{"num_hidden_layers": 9, "hidden_size": 160, "num_attention_heads": 2, "num_key_value_heads": 2, "head_dim": 64, "intermediate_size": 640, "vocab_size": 21411, "hidden_act": "gelu", "norm": "layernorm", "norm_place": "pre", "norm_eps": 1e-06, "positions": "learned", "qk_norm": false, "attn_scale": 0.125, "bias": "none", "tie_word_embeddings": true, "parallel_block": false, "init": "uniform", "init_std_qkv": 0.0362, "init_std_o": 0.00955, "init_std_up": 0.0362, "init_std_down": 0.00427, "optimizer": "muon_variant", "learning_rate": 0.00537, "beta1": 0.95, "weight_decay": 0.032, "lr_head": 0.00404, "max_grad_norm": 1.0, "warmup_steps": 200, "schedule": "wsd", "decay_fraction": 0.754, "decay_shape": "linear", "final_lr_fraction": 0.0, "batch_tokens": [8192, 16384, 32768, 65536], "max_seq_len": 512, "doc_mask": false, "train_tokens": 131500000, "max_steps": 5026, "dataset": "wikipedia_en"}
Each number is 128 + 24 x the weight over the matrix's rms, rounded and kept within 0 to 255. Layers, rows and columns count from 0.

# layer 3 MLP up, 640x160, rms 0.138, rows 615-636, columns 0-159
[[121  85 145 161 109 134  98 145 129 126 137 145 121 121 160 129 142 118 110 115 134 133 122 101 163 122 117 100 156  86 139 135 112 152 131 119 103 137 141 115 124 130 131  88 121  96 122 168 143 120 106  98 142 153 136 113 138 121 103 121 150 132 155 155 100 101  88 154 144 115 131 119 155 136 130 148 122 129 119 136 111 179 174 130 118 102 133 138 134 160 120 122 119 136 124 119 107 140 135 138 146 118 112 113 134 142 134 121  94  89 116 147 118 138 150 126 127 162 149 158 111  87 143 137 143 120 145 126 109 162 146 138 104 134 125 157 145 135 100 104 135 141 126 148 106 141  89 107 119  70 129 138 133 157 103 142 142 108 152  96]
 [156 136 113 149  80 122 103 107 108 107 106 150 164 142 119 127 109 128 142 112 133 114 145 106 116 152 124 148 125 111  86 121 111 132 112 147 136 167 131 118  96 130 167 116 154 169 155 131  98 117 137 123 117  74 162 140 121 143 158 110 159 141 161 119 121 136 115 123 123 123 126 118 127 119 121  86  95 139 107 109 108 127 125 118 121 132 118 152 160 133  98 136 156  87 128 165 154 167 118 129 115 181 116 117  90 171 151 124 129 142 115 191 116 109 128 107 144 153 137 140 128 130  97 140 115 109 109 128 124  81 137 156 158 101 143 114 142  96 100 114 132 168 127 145 116 130 117 162 157 123 139 147  94 123 128 150  97 119 148 155]
 [124  99 117  97 112 135 136 133 150 126 133 119 119 186  84 114 111 130 182 118  95 104 118  93  79 128 158 133 101  82 130 147 120 102 119 152 123 146 157 123 106 171 118  53 113 130 122 168 104 151 146 106 147 101 160 137 137 124 113 132 132 155 162 146 164 104 131 126  85 123  90 100 115 116 102 121 109 137 131  88 120 145 161 111 120 103 125 125 132 153 137 174 143  74  83  88 149 141 135 140 106  86 157 127 106 117 119 134 136 115 130 156 133 119 107 159 180 110 105 162 164 118 149 171 141 152 155 124 127 166 119 127 166 105 159 168 146 116 136 146 105 153 148 150 100 143 113 144 124 157 160 112 100 128 102 125 129 174 152 112]
 [113 144  82 128 114  87 128 164 117  86  79 135 117  99 113 126 110 114 101 118 152 149 135 104 149 142 137 136 121  88 134 117 139 119 119 132 158 131 106  89 123 171 138 125 126 125 154 177 139 120 157 124 150 131 146 128 130 157 173 145 142 131 115 118 150 123 149 169 140 112 171 120 146 135 150 129 119 136  88 132 158 119  98 100 173 151 105 126 121  95 107 122 132  95 136 166 100 106 134  92 114 185 132 129 149 168 106 127  94 142  98 106  93 113 123 127 136 109 114 103 128 134 118 109 142 159 135 137 173 149 131 139 115 130 153 143 136 122 102 122 170 155 121 124 132 126 128 139 113 132 129 135  93 134 120 113 123 137 107 111]
 [113 115  82 161 147 148 151 132 154 154 131 119 176 124 126 150 154 103 151 136 156 158 114 105 109  65 149 129 155 112 148 176 177 133  95 146 145 170 151 117  87 130 145 141 116 125 154 145 135 141 118 123  98 135 104 129 142 138 148 188 122 132 133 149 107 107 132 128 105 127 106 135 123  90 134 109 113 153 158 136 112 131  83 106 148  89 159 133 107 143  89 140  92 149 132 130 127 109 184 150 128 103 126 150 130 131 120 120 132 159 155 114 135 136 125  60 163  90 163 155  85 122 121 134 156 104 134 104 131 164 134 136  81 121 145 130  84 126 149 123 124 154 122 104 108 135 132 139 130 102 122 148 144 137 127 117 173 128  68 131]
 [117 110 135 143 181 136 103 143 166 176 112 128 109 100 135 159 109 129 118 141  94 124 101 136  91  92 145 118 124 125  99 110 136 147 139 113 108 115 114 127 122 127 112 109 101 134 128 134  99 103 159 175  88 148 142 125 155 119 131 124 116 109 130 145 118 101 115 148 108 129 140 160 158 154 126 156 114 154 153 119 114 134  70 125 164  87 153 144 130 146  99 153 148 132 163 164 156 146 122 115 149 140  91 110  85 141  70 134  88 108 127 136 160 148 136 114 107 141 145 140  82 152 151 159 114  84 141 134 124 118 126  96  60 134 153 138 138 121 187 145 113 153 104 153 116 159 124 165 112 128  82 154  99 150 130 126 160 119 139 143]
 [ 85  96 191 219 126 168 112 106 161 157 186 178 142 176 123  94 115  82 150 129 163 118 115  78 153 120  96  88 164 128 158 124  93 117 110 128 132 207 130 125 185 153 130 157 108  89  64 178 143  92 161 111 143  97 115 130 117 108 198 116 111 138 148 130 191 113  82 141 134 154 101 121 126 117 135 170 150 113 184 132  76 135  77 136 154 134  86 106 110  97 135 159 174 139 127 111 153 122 110 165 111 200  48 162  75 119 122  98 117 131  94  94 142 106 165  83 147 100 199  64  90  87 140 143  82 176 118 125 128  97 103 194 149 127 166 132 136 196 126 151  95 114 169  85  58  68  98 159 138 111  93 117  56 148 172 130 116  84  89 117]
 [153 132 116  78 150 110 127 135 142 114 139 120 138 141  72 106 142 115 117  96 144  98 150 116 135  74 100 176 135 101 116 123 151 142 153 127 121 116 138 138 130 108 131 118 157 124 161 116  99 137 168 137 135 130 128 166 129 136 121 130 138 156 144 122 101 106  92 137 123 149 127 134 158 201 142 158 149 146 148 120 124 123 113  87 130 146 132 106  80 108 122 145 143 127  84 130 150 141 134 128 111 141 131 144 125 138 143 163  93 119  84 152  89 120 121  99 105 158 121 118  73 155  90 130 126 144 131 146 138 104  98 107 123 121 160 104 112 114 101 130 187 150 175 125 121 208 155 146 138  83  96 119 135 103 144 138 131 126 117 165]
 [ 94 119 155 141 120 115 126 133 133  95 122  95 155 127 104  97  95 119 135 100 121 114 152 121 141 133 120 118 129 154 140 146 143  99 152 182 120 142  84 160 131 140 144  95 118 116 136 154 106 121 141 110  94 133 154 105 113 106  92 145 146 194 130 140 120 151 159 155 136 132  82 129 159 101 145 112 126 146 157  98 153 107 122 128 182 151 130 117 106 124 146  90 149 117 128 121 113 132 163 116 120 166 145 180 102 131 127 136  98 130 119 119 119  86 128 105 141 146 145 108 136 129 130 107 123 141 147 121  63 104 138 137 109 182  89 106 121 118 113 152 133 106 168 104 114 139 124 118  93 103 124 103 137 136 122 131 127 101 167 153]
 [116 116 106 147 126 114 152 129 141 130 179 135 120 133 118 128 109 133 137 116 152 105 135 159 139 133 119 149 165 136 116 128 137 138 193 136 133 183 121 119 139 143 126 151 177 138  93 127  69  89 159 123 133 110 152 148 141 105 136 119 163 120 155 134 121 142 106  91 126 118 178 157 119 149 167  65 135 183 115 130 104 124 150 174 109 106 102 121 124 187 124  89 145  91 161  99 108 133 148 116 123  97 144 155 129 118 127 116 154 133 201 106 158 124  84  83 164 100 105 118 117  89 129 115 121  95 116 132 104  78 116 112  68 129 110  91 129 169 117 127 118  99 127 160 131 138 151 123 111 122 157 125 135 183 137 141 120  93 136 173]
 [129 123 119 135 161 161 123  66 120 143 139 157 128 118 154 155 159 120 113 122  91 155 126 111 184 107 120 153 164 122 135 120 142 144 111 105  60 146 118 157 130 115 106 138 112 144 157 124 147 122 124 102 147 154 104 139 120 112 121 147 152  82 111 115 143 136 112 130 126 128 119 162  60  83 170 139 115 177 124  83 125 165  92 130 125 100 120 108 115 114 130 127 136  94  91 135 154  84 121 127 129 117 140 125 142 122 123 132 116  74 127 121 151 112 156 121 118 118 174 116 107 128 146 142 118 113  95 134 134 114 109 158 139 125 151 148 109 186 166 149 162 136 106 126 150 120 110 139 102 118 135 113 102 138 141 147 125 128  91 141]
 [ 86 110 158 114 132 112 128 137 107 135 137 138  89 127 115 119 132 168 133 147 119 119 170 163 137 108 148 103 135 121 178 100 125 144 179 139 124 163 159 142 154 139 101 158 169 103 115 122  95 122 107 116  96  89 137 146 149 111 130 135 104 133 150 126 102 135 125 148 138 130 158 136 111 138 150 156 103 154 102 131 170 109  96 125 109 129 171 142  66  91  94 103 127 143  86 134 129  84 158 115 136 118  84  94 138 130 100 110 130  97  96 105 158 130 130 133 107 146 177 109 102  93 137 137 131  56 127 126 162 155  74 164 146 121 142 125 132 156 176 159 165 127 142 140 139 128 115 133  77 153 140 133 112 148 124 111 140 120 154 159]
 [116 139 109 141 132  98 123 143 126 137 118 151 107 116 137 122  99 163 134 136 130 150 141  84 145 133  93 118 112 160 147 150 125 121 124 121 138 144  89 138 148 135 148 149 132 114  99 154 112  71 127 152 130 145  94 150 141  77 138 151  75 138 139 134 128 106 135 116 138 136  77 153 130 107 139 172 150 113 155 113 142 141 111 139 104 114 113 160 146 160 131 105  99 155 128 146 130 106  91 100 175 105 107 139 128 131 109 132 141  95 132 119 103 109 116 129  84 113 135 124 135 105 111 122 110  98 110 158 124 136 104  99 123 130 149 119 148 111 126 178 124 128 137 150 116 130 187 111 179 129 142 105 125 121 132 142 123 152 135 113]
 [144 116  94  96  82 118 101 137 142 106 161 105 124 168 136 101  91 127  81 155 154 100 100 133 140 140 140 127  99  95 109 159 154 115 131 143 106 154 153  97 140 108 191 125 145 145 150 130 117  42  80 146 102 141 138  99 144  52 152 136 109 109 115 117  82 158 122 106 101 115 159 106 110 119  67 108 119 170 155 138 149 172 132 146 126 133  92 146 135 153 120 185 152 142 166 142  91 106  86 142 100 105 116  92 132 160 170 114 126  80 163 157 109  89  89  83 100 136 146 163 124 143 116  76 160 119 103 172 160 168 163 157 176 154 141 113  86 118 125 132 129 110 135 116 187 127 138 146 157 146 130 147 112 165 108 129 137 159 141 113]
 [130 114  89 117 105 109 148 111 165 122 125 125 147  84  86 124  94 140 165 101 141 122 122 116  86 140 140 148 101 139 123 128 122 160 140  84 131 145 138 141 154 136 113  94 122 135 127 143  69 144 163 159 163 147 145 149 161 134 143 133 108 108 131 116 168 153 137 139 123 129 136 136 134 110 114 107 126 108 140 149 102 127 146 131 168 130 101 138 152 106 117 172 147 132 135 167 146 151 181 147 102 180 121 134 160 109 130 114 133  83 152 122 134 132 109  75 126 117 107 122 114 129 168 148 133 115 166 140 108 128  75  68 164 124 109 132 125 151 123 120 137 151  94 135 114 151 157 133 105 122 135 156 137 162 141 158 135 129 128 103]
 [131 172 134 108 166 156 129 129 106 102 129 141  89  74 109 100  85 107 123 122 102  91 154 128 120 116 104 122 134  80 151 122 111 116 166 149 150 112 161 134 109 107 113 145 104  84  91 113 126 137 155 129  99 155 150 127  82  53 138 158 161 120 126 137  73 165 127 150 108 108 141  94  72 127 110 151  92 137 112  99 143 135 139 128 124 123 121 131 150 168 131 130 104 139 135 139 166 106 108 164 137 111 156 138 128 100 148  89 137 100 180 119 125 115 108 164 136 129 137 132 131 125 138 154 134 139 116  82 157 166 135 142 152 162 141 124 120 141 121 134 173 134 132 147  91 115 115 128  91 148 158 154 132 154 115 114 163 120 145 158]
 [155  99 111 131 181 175 131 118 167 184 130 146  82 163 111 156 183 163 148 108 136 147 126 130 128 117 118 160  95 109 129 163 101 156 118 109  85 141 135  99 152 150 128 141 104 130 120  95 138  82 142 138 147 112 124 100 114 136 154 157 115 131  91 139 127 153 136  73 101  99 117 106 165  88 116 129  95 100 123 107 149  94 117 181 144 128 145 148 146 132 101 135 131 103  99 108 131 107 105 100 162 131 156 125 149 146  97  99 143 119 144 112  79 159 122 114 137 125 154  78 116 154 116 124 101 182 181 118 171 142  99 114  92 161 114 103 123 156 144 135 124 151 179  80 158 112 139  85 130 119 143 159 176 126 117 144 154 129  82 100]
 [150 119 102 142 134 155 118 141 101 144 124 145 155  88 102 167 123  95 118 147 117  96 111 140 120 133  78 140 122 117 123 140 138 150 117 135 148 126 146 108 142 140 159 140 141 124 178 127 137 133 167 130 100 129 116 152  93 124 137 133 136 103 120 138 114 104 172  86 112 122 112 132 121 133 134 143 119 120 141 122 153 156 133 135  64  75 135 151 159 140  69 163 139 117 113 159 130 164 100 108 109 123 161  94 136 122 132 118 118 111 125 146 108 103 122 144 143 149 120 110 160  93 170 114 155 114 112 127 132 122 127 135 183 133 120 131 113 112 171 141  85 101 108 110 119  93 161 125 126 121 155 162 125 171  76 129 135 142 140 141]
 [113 125 176 115 137 127 175 122 135 111 124 120 138 158 161 144 139 126 132  99 137  94 107 120 145 158 122 112 111 139  81 117 126 110 165 119 124 162 119 119 122 129 187  98 107 115 154  97 182 123  99 102 148  87 158 125 125 153 107 146  73 159 116 120 113 128 142 115  83  92 153 125  97 127  76 103  90 113 110 152 154  87 127 143 123  72 140 127 140 121 130 135 133  94 127  98 141 132 104 139 126  92 112 131 121 142 111 173 157 127 130 150 114 136 119  61 148 142 173 113 151 115 130 162 140 114 154 126 108 114 160 178 153 202 131 178 123 116 114 150 146 133 150 121 141 152 132 134 122 104 181 105 166 151 129 103 120 119 133 141]
 [158  76 128  78 135 137 123 139  83 143 198 139 108  98  75 112 107 102 143 107  76 115 152 125 124  90 120 144 161  94 133 107 114 140 115 196 137 166 129 109 144 122 102 132 150 132 142 127  70  89 179 127  93  81 130 147 137 125 151 127 143 121 138 109 135 101  92 173 131 145 117 113 134 135 147 154 169 104 147 133 102 127 125 110  94 134 143 108 132 120 115 145 131 114 144 174 137 108 137  90 147  95 142 156 136 123  66 181 168 134 147 120 153 152 126 190  91 106 122 149 148 121 160 155 103 122 127  98 143 139 168 152  99 135  92 104 145 166  82 122 151 136 120 110 116 168 131 115 107 145 120 117 131 134 138 129 114 142 122 135]
 [115 135  94 113  96 116 149 167 144 123 165 131  74 147 200  95 121  89 128 100  85 131 142 121 131 200 121 167 182 116 141 125 156 126 117 163  98 103 129 115 107 143 118 105  91 161 148 125 147 116 139 132 146 118  57 120 123 157 123 150 153 137 102 137  99 160  95 124 100 142 101  44 117 188 150 145  83 113  95 137 144 161 150 113 101  94 158 117  72 117  78 115 113 115 110 159 137 131  82 117 130 119 127 100 134 150 128 165 116  65 108  79 122 104 133 157 114 127 127 140 112 147  83 137  91 139  96 125 112 136  93 180 140 179 157 116 141 183 157  94 128 128 114 106 136 109 186 162  85 174  95  95 123 166 129 125  78 163 124 142]
 [161 131 108 117 115 122 150 121 121 128 116 165 144 101  93 129 115 122 125 134 118 131 123 111 160  91 175 128 149  99 125 134 117 146 105 125 172 132 106 114 138 171 113 136 169 128 162 123 180 141 105 157  91 116 186 112 143 134 133  99 107 132 131  84 117  92 125 164 126 127 132  97 141 127 164 121 154 131 137  82 119 136 164 130 123 141 130 100 110 129  83 151 169  88 126 136 187 124 125 116 141 122 132 124 129 147  89 130 125 121 112 104 146 153 141 136 125 159 149 150 127 140  83  92 133 140 141 139 115 130 123 107 139 119  76 115 144 124 118 140 157 164 100 128 122 148  93 126 123 128 156 140 122 164 122 113 125 135 142 120]]
# layer 3 MLP down (transposed), 640x160, rms 0.0659, rows 615-635, columns 0-159
[[135 135 112 137 136 153 123 133 124 147  87 115 119 147 135 106 120 120 144 153 123 126 139 187 141 116 122 138  70 139 121 114 109 120  96  85 131 134 118 132 124 109 112 154 155 149 169  82 118 121 136 161 146 100  96 132 161 131 188 157 120 109 107  99 145 150 171 128 139 133 158 126 132 128 149 130 135 108 146 165 147 109 115 134 135 126 109 134 147 100 126 134  93 148 124 159 149 129  72 103 136 152 106 145 163 114 164 133 115 113 147 107 104 137 107 117 136 136  90 128 108 179 141 132 121 111  83 109 117 115 130 105  93 119 141 116  79 129 172 153 111 132 125 129 142 145 156 135 120 142 151 139 102  97 133 135  85 129 130 131]
 [109 100 110 139 135 136 154 146 144 148 106 110 111 112 120 163 152  89 158 115 113 144 107 135 139 117 114  94 137 125 150 147 134  97 144 109 118 138 108 128 159 145  82 120 103 108 155 182 134 128 147 152 133 150 103 150 117 116 143 128  85 146  95 127  84 119 140 161 134 150 140 119 121 144  86 162 130 120 140 173 138 106 115 124 124 133 132 132  81 154 113 129 133 167 115 115 146  77 119 124 121 114 143 146 144  78 185 140 141 110 110 110 144 133 147 152 143 119 103  98 142  85 121  94 127 159 124  97 125 132 136 130 126 155 151 162 170 153 160 155  88  68 142  79 146 123 154 133 112 164  74 130 143 118 137  87 121 137 127 136]
 [ 95 128 104 115 107  83 123 133 161  91 127  85 105 155 128 108 150 111 145 131  57 142 124  95 126 122 186 120 139 124 102 177 145 133 174 103 133  95 153  90 120 106 152 150 120 137 146 139 134 166 170 110 108 137 138 127 112 152 168 158 148  96 116 149 102 141 119 128 167 126 127 130 118  99 146 135 130 130 106 145 151 161 123 102 122 120 143 123 105 134 130 115 147 130 176 145 126 151 134 109  58 123 131 142 143 101  87  96 174 158  92 122 127 131 147  95 142 122 116 125 108 130 142 114 101 150 167 169 135 152 172 105 100 128 174 142 114 114 155 145 124 144 147 140 156 114 123 122 111 140  83 139 144 146  36  86 109 146 118 129]
 [128 128 159 135 120 157 113 120 124 118 114 107 120 175 112 139 132 139 157 125 142 112 139 108 120 148 136 115 126 159 121 172 127 102 136 140 127 132 118 174 110  72 103 146 151 138  83 163 129 118 107 125 155 137  87  91 132 106  96 143 138 121 122 193 113 138 109 140 147 104 129 125 107 113 160 162 108 147 153 115 109 149  77 122 147 106 107 125 126 129 121 153 140  93 124 116 129 119 118 130 139 110 190 113 132 116 163 144 132 164 113 171 156  92 153  79 100 168 125 153 147 106 136 109  80 168 105 135  92 103 117 131 150 120 127 141 143 125 151 144 113 103 150 135 110 141 149 147 124 139 102  91 140  99 138 109  81 131 181 149]
 [108 109 127 179 141 130 103 137  88 116 135 136 139 174  80  76 166 104  98 153 148 136 101 134 170  94 143 129 135 161 140 113 137 148 130  94 104 123 142 100 102 103 171 105 126 147 138 145 116 135 144 151 137 161 128 112 144 129  94 171 151 141 111 125  94 100 147 152 131 122 134 143 127 153 162 111 119  52 149 114 117 145 117 113  99 155 163 107  99 158  90 124 125 127 126 143 121 135 164 134  80 109 134 143 113  91 128 154 147 109 105 110 129 103 152 135 116 131 128 164 162 164 119 136 141 163 108 115 146 119 122 101 131 184 112 101 148 105  95 102 138 105 171 159 124 137 104 117 137 109 133 176 117 137  77 147 130 126 133 108]
 [164 136 125 121  86 108 121 129 119 123 145 109 116 126 147  27 150 140 130 153 123 130 131 125 150 135 142 170 146 112 145 151 131 138 107  89 135 125 115 136 108 138 113 189 138 115 134 124 125 138 114 121 124 102 118 105 150 161 165 160 155 140  88 131 148 113 100 108 127 121 128 116 120 144 142 121 140 128 142 107 109 121 132 106 126 147 155  85 103 144  84  92 118 133 129 125 117 140 131 147 131 122 122 172 193 138 152 147  85 127 140 126 110 141 147 130 137 128 115 113 135  90 164 137  92 122 143  99 145 147 163 141 126 111 123 148  93 108 115  96 113 138 127 164 134 152 109 109 126 108 117 147 116 151 135 127 142 141 116 104]
 [ 78 117  70 221 110 174 156  85 103 132 173 182 163  94 113  35 108 127 134 107 107 107 103 125 120 156  83 106  82 136 127 136 207 149 170 113 109 135 182 133 192 101 126 139 106  69 100  86 133 160 171 196 117  60 116 176 181 119 102  89 113 130 177 121 146 140  61 116 160 111 118 182 171 129 145 107 144  98 104 123  59 109 175 118  84 158 171 177 225 123 125  93 138  92 127  84 133 108 159 159 116 157  38 135  97 123 134 136 100 140 182 143 141  92  67 150 189 120  62  55  65 200 113 107 104  96 171 102 143 138  90 142 147 128 183 170 143 214 141 124  81 171 174 156 176 113 142 117 151 125 100 134 141  96 113 105 106 104 144  82]
 [ 78 140 155  79 147 125 130 117 106 134  89  73 116 145 142 130 167 138 103 146 159 116 127 143 166 192 153  60 117 134 127 126 127 111 164 128 113  93 136  65 124 146 124 103 132 114 141 105 133 155 128  97  96  99 136 141 125 143  78 160 120 107 136 140 113 153 133 144 138 107  94 146  97 133 160 151 109 122 125 149 121 111 137 144 147 143 119 128 150 116 168 109 156 153 119 150 115 146 163 128 149 136 165 129 152 130 109 105 131 117 174 106 146 136 114 146 130  96  91  96 145 190 125 176 102 128 162 182 153 129 120 143 164 169  73 139 156 116 146  73  69  91  93 135 118 122 102  94 137  92 136 119 138 143 140 133 105 132 131 120]
 [113 111 139 138 134 143 137  99  92 142 159 102 113 130 108 116 177 134 166 151 106 114 108 121 163 157 154 145 158 145 155 184 111 111 127 160  94 124 130 137 138 105 135 129 114 165 130 130 122 104 150 135 136  91  91 152  69 133 108  71  98  86 100 162 111 107 116 112  86 156  87 158 153 141 142 157 159 123 136 126  73 109 119 130 138 151 117 110 153 112 103 117 129 115 118 128 127 143 148 143 102 132 115 188 100  86 117 133 135 137 103 103 132 110 122 143 124 129 134 124 109 107 124 120 115 128 116 139 148  84 177 143 137 132 123 103 125 131 113 103 155 123 160 111 162 155 133 140 127 138 156 144 136 125 160 112 166 141 115 122]
 [114 104 112 103 142 153 141 137  95 147 111 116 146 136 117 111 129 133 145 109 136 158 172 101 109 138 127 157 150 166 179 111 149 115 182 151 143 137 186 142 132 137  91 171 138 148  95  95  93  82 109 117 125 103 116  95 124 134  99 116 134 108 123 124  93 110 100  84 116  87 179 147 131 156 106 128 127  89 100 110  95 153 153 149 156 112 118  59 163 141 128 113  98 110 124  85 166 150 138 105 125 132 154 124 116 122 144 115 133 128 149 128 128 148 137 129 133 114 109 102 118 135 133 133 146 178 144 132 134 110 100  99 153 154 105 116 161 112 155 113 121 159 112 146 124 127 119  96 127 127 122 137 138 166 145  92 130 155 169 155]
 [158 123 154 108 140  86  87 131 113 127 129 116 105 150 150 115 151 104 137 115 140 114 110 116 132 140 122 119 128 141 113 142 107 126 104 126 108 102 164 133 104 152 136 140 104 138 125 116 149 140 155 142 128 118 111 127 173 127 161  92 118 142 126 107 106 136 121 114 156 146 110 116 139 148 139 139 165 139 136 124 114 160 152 116 101 180 116 130 139 146 123 127 138 129 155  99 123 128 121 105 153 133 113  99 143  81 118 170 166 148 123 157 123  90 133 155 116 117 119 121 123 151 156 139 151 126 110 104  86 112 125 130 121 100 123 120 175 133 128 116 105  85 139 129 144 163 158 144 128 127 102  96  78 129 152  91 177  94 151 116]
 [160 140 123 119  96  82 170 125 118 150 141 138 122 155 143 140 133 116 124 126 100 141 114 116 148  65  97 131 144 144 120 155  90 144  84 164 133 119 105  76 111 173 134 131 138 109 115 138 141 115 130 145 141 135 164  72 148 127 157 127 152 106 125 126 131  99 119 157 147 119 175  80 135 149 116 167 175 133 130 132 138 156 176 139 152 146 125 109 109 146 139 101 131 136 122 110 134 133 127 131 115 122 127 138 127 157 106 141 143 117  93 162 110 114 131 151 124 116 105 135  94 152 122 122 113 118 115 147 152 124 142 108 126 116 144 108 138 141  93 109 103 113 131 134 129 102 148  90 125 145  99 166 115 160 120  94 149 116 149  78]
 [138 134 157 112 161 107 140 110 138 140 118 108 114 108 108 107 140 136 155  90 136 123 105 148  90 102 100 116 103 105 113 126 117  66 144 150 145 109 112 169 148 122 101 143 118 142 122 117 170 152 169 145 126 158 181 135 123 186 156  99 150 140 127 145 100 123 151 121 169 144 152 114 164 139 101 144 124 116 141 153 126  86 119 111 129 155 101  88  64  93 160 118 147 129 132 133 124 137 112 155 115 118 128 145 110 125 146 126 132 132 102 164 125 135 128 163 172 100 111 144 106 118 160 126 119 148 113 111 104 157 125 146 113 132 110 123 136 105 148 133 123 107 104 139 135 130 130 125 125 132 122 120 127 130  98 131 105  94 157 131]
 [200 146 107 158 124 160  78 171 141 185 171 115 120  82 176  76 123 170  92 188 122  91  89  99 117 126 149 118 100 108 157 109 153 132 108 136 108 168 155 125  94 135 129 105 139 107  99  66 148 112 137 107  52 136 127  91 181 115 184 141 163 146 107  82 153 136 145 150 134 127 145 155 122 122 122 137 170  83 153 156 116 123 125 191 133 165 118 155 123 130  98 139  97 116  90 103 130 172 121 113 141 166 144 163  93 156 166 159  94 120 123 117 108 141 149 119  80 146 132 117 115 139 137 121 156 142  92 117 134 133 116 101 180 127 105 104 125 119 145 119 141 142 130  79 137 169 144  89 161 118  90 122 148  81  90 160 116 107 133  74]
 [138 127  99 117 120 130 156 149 128 120 132 126 106 149 162  96 102 102 128 124 129 133 137 118 109 138 122  90 104 112 154 147 136 131 139 129 141 112 115 121 107 112 131 104 132 148 146 167 123 115 109 125 134 168 111 143 118 126 155 108  86 156 134 147 116 162 120 123 129 123 101 185 111 138 141 126 133 121 120  79 155 110 140 138 104 148 123 149 112 143 125 112  99 113 139 131 133  95 116 139 116 132 151 151 165 150 124 174 123 148 150 144  97 136 162 111 102 140 124 117 125 131  98 159 112 122 172 123 115 139 108 158 112 131 124 127 159 157 111 113 137 122 112 121 134 140 173 113 120 131 117 112 146 130 145  84 150  83  96  94]
 [149 163 132 106 140 159 134  99 105  98 165 161 104 102 153 118 133 148 119 140  91 116 137 118 146 171 119 160 138 170 115 156  82 138  88 112 116 143 124 147 129 160 110 126  82  99 104 136 133 141 122 143 149 154 149 106 136 159 119  72 167 142 124 147 143 136 119 160 182 126 170 143 171 161 145 104 122  79 139 146 104  58 170 133 150 122 146 146 123 115 121  95 177 111 143 101 109 133  97 156 148 114 161 133 164 123  99 155 110 161 131 133  95 163 144 122 126 121 140 150 106 106 141 110 124 136 115 121  99  96 104 132 138 130 108 105 139  84 147 100  76 109 139 122  96 130 132 131 119 104 117 111 161 146 122 129 155 113 115  79]
 [ 77 147 151 132 114  67  89 137  99  61 113  59 141 120  83 130  85  83 143 103  95 106 125 147 104 120 135 133 123 143 142  90 155 130  92 160 158  79 118 156  94  93 148 131 213  67 123 162 121 128 106  87 130 119 131 183 135 145  78 158 171 124 210  98 131 106 120 188 157 143 167 171 121 164 143 137 148 139 167 143  82 113 174  62 160 129 129 104 128  89 108 100  82 154  84 157 127 131 156 197  75 123 100 126 130 110 192 190 103 131 124 149 160  70 135 109  70 164 116 132 131  91 167 185 146  95 108 126 113 123 181 151 122 119 117 126 126 129 169 144 126 117  85 165  94 167 111 120 110 147 105  84 106 191 141 142 138 146 217 181]
 [114 139 109 105 133 110 126  99 118 112 119 109 119 138 112  94 109 120 121 138 119 124 120 120 125 124 143  99 107 120 111 114 130 120 104 134 150  99 147 146  87 120 102 112 132 146 121  92  91 124 139 203 113 131 158 169 123  64 144 127 177 117 130 164 120 139 126 148 167 152 155 144 101 148 119 113 142 107 110 121 116 117 137 110 153 110 139 146 152 134 150 139 156 123 124 123 171 127 161 131  97 122  95 119 101 120 136 133 129 141 128 103 122 133 109 125 130 119 100 126 129 190 139 152 111 147 140 146 129 122 132 139 145 137 113 162  98 115 146 145 142 162 144 142 137  98 115 115 149 109 148 102 155  87 134  98 174 130 118 169]
 [ 87 125 145 134 109 143 134 139  84 119 126  81 131 150 138 129 126  97 139 171  98 121 133 132 133 121 126 135 153 100 146 139 125 144 149 148 157 152 139 155 113 126 103  81 139 130  75 152 154 144 134 111 119 128  86 121 164 147 177 102 174 122 158 187 128 111 148 126 137 153 122 131 119 134 113 114 133 116 118 151 113 149 119 110 125 137 132 101 124 138 144 106 109 135 113 106 132 152 162 157 134 147 104 123 133 113 146 135  81 148 106 136 177 101  92 125 122 108  82 134  98 154 127 118 141 122 117 124 138 160  95 105 122 103 133 131 114 137 120 131 141  90 144 114 116 128 160 103 170 202  93 141 123 111  87 144 111 175  97 103]
 [115 138 163 145  97 138  86 120 151 149 121  75 147 121 110 138 141  91 108 121 118 150 166 118 119 128 147 144 130 213 127 137 107 143 135  73  80 107 144 130 115 158  99 154 191 125 135 101 125 162 146  92 159 127 112 146  84 158  64 143 150 126 138 138 110 139 103  97 146 104 132 115 172 129 140 106 102  93 140 177 138 125 158 181 132  97 116 141 154 141 116 138 144 132  84 146 118 153 131 161 134 116  91 121 138 109 118 129 106 115 134 159 150 174 155 162 107  63  97  97 151 123 116 124 140 103  65 125 127 116  78 126 125 161 106 129 154  87 137 150 134 143 151 135 128 136 121 113 131 126 130 106 183 104 106 125 165 148  99 126]
 [137 198 113 127 114 142 131 157 166 136 131 191  80 208 159 103 118 112 128 118 119  67 165 188 117 155 117 128 105 174 106  87 102  62 136 158 149 141 133 146  65 176  99  99  84 151 142 134 114 107 135  49 128 124 138  93 159 105 141 167 123 135 113 128 116  70 123 123  93 128 172  86 127 168  54 185 100  99 122 183 151 109  93 130  60 161 207 125 131 130  54 142 127 187 125 182 110  88  57  89  97 152  89  90 131 113 164 118  87 147 121 105 105 159 105 135 147 176  93 111 161 101 137 156 135 162 102 169 119 167 128 142 139 108 172 133 122 123 156 145  86 173 157 113 177 118 140 122 160 143 115  84 128 124 124 132 103 144 130 137]]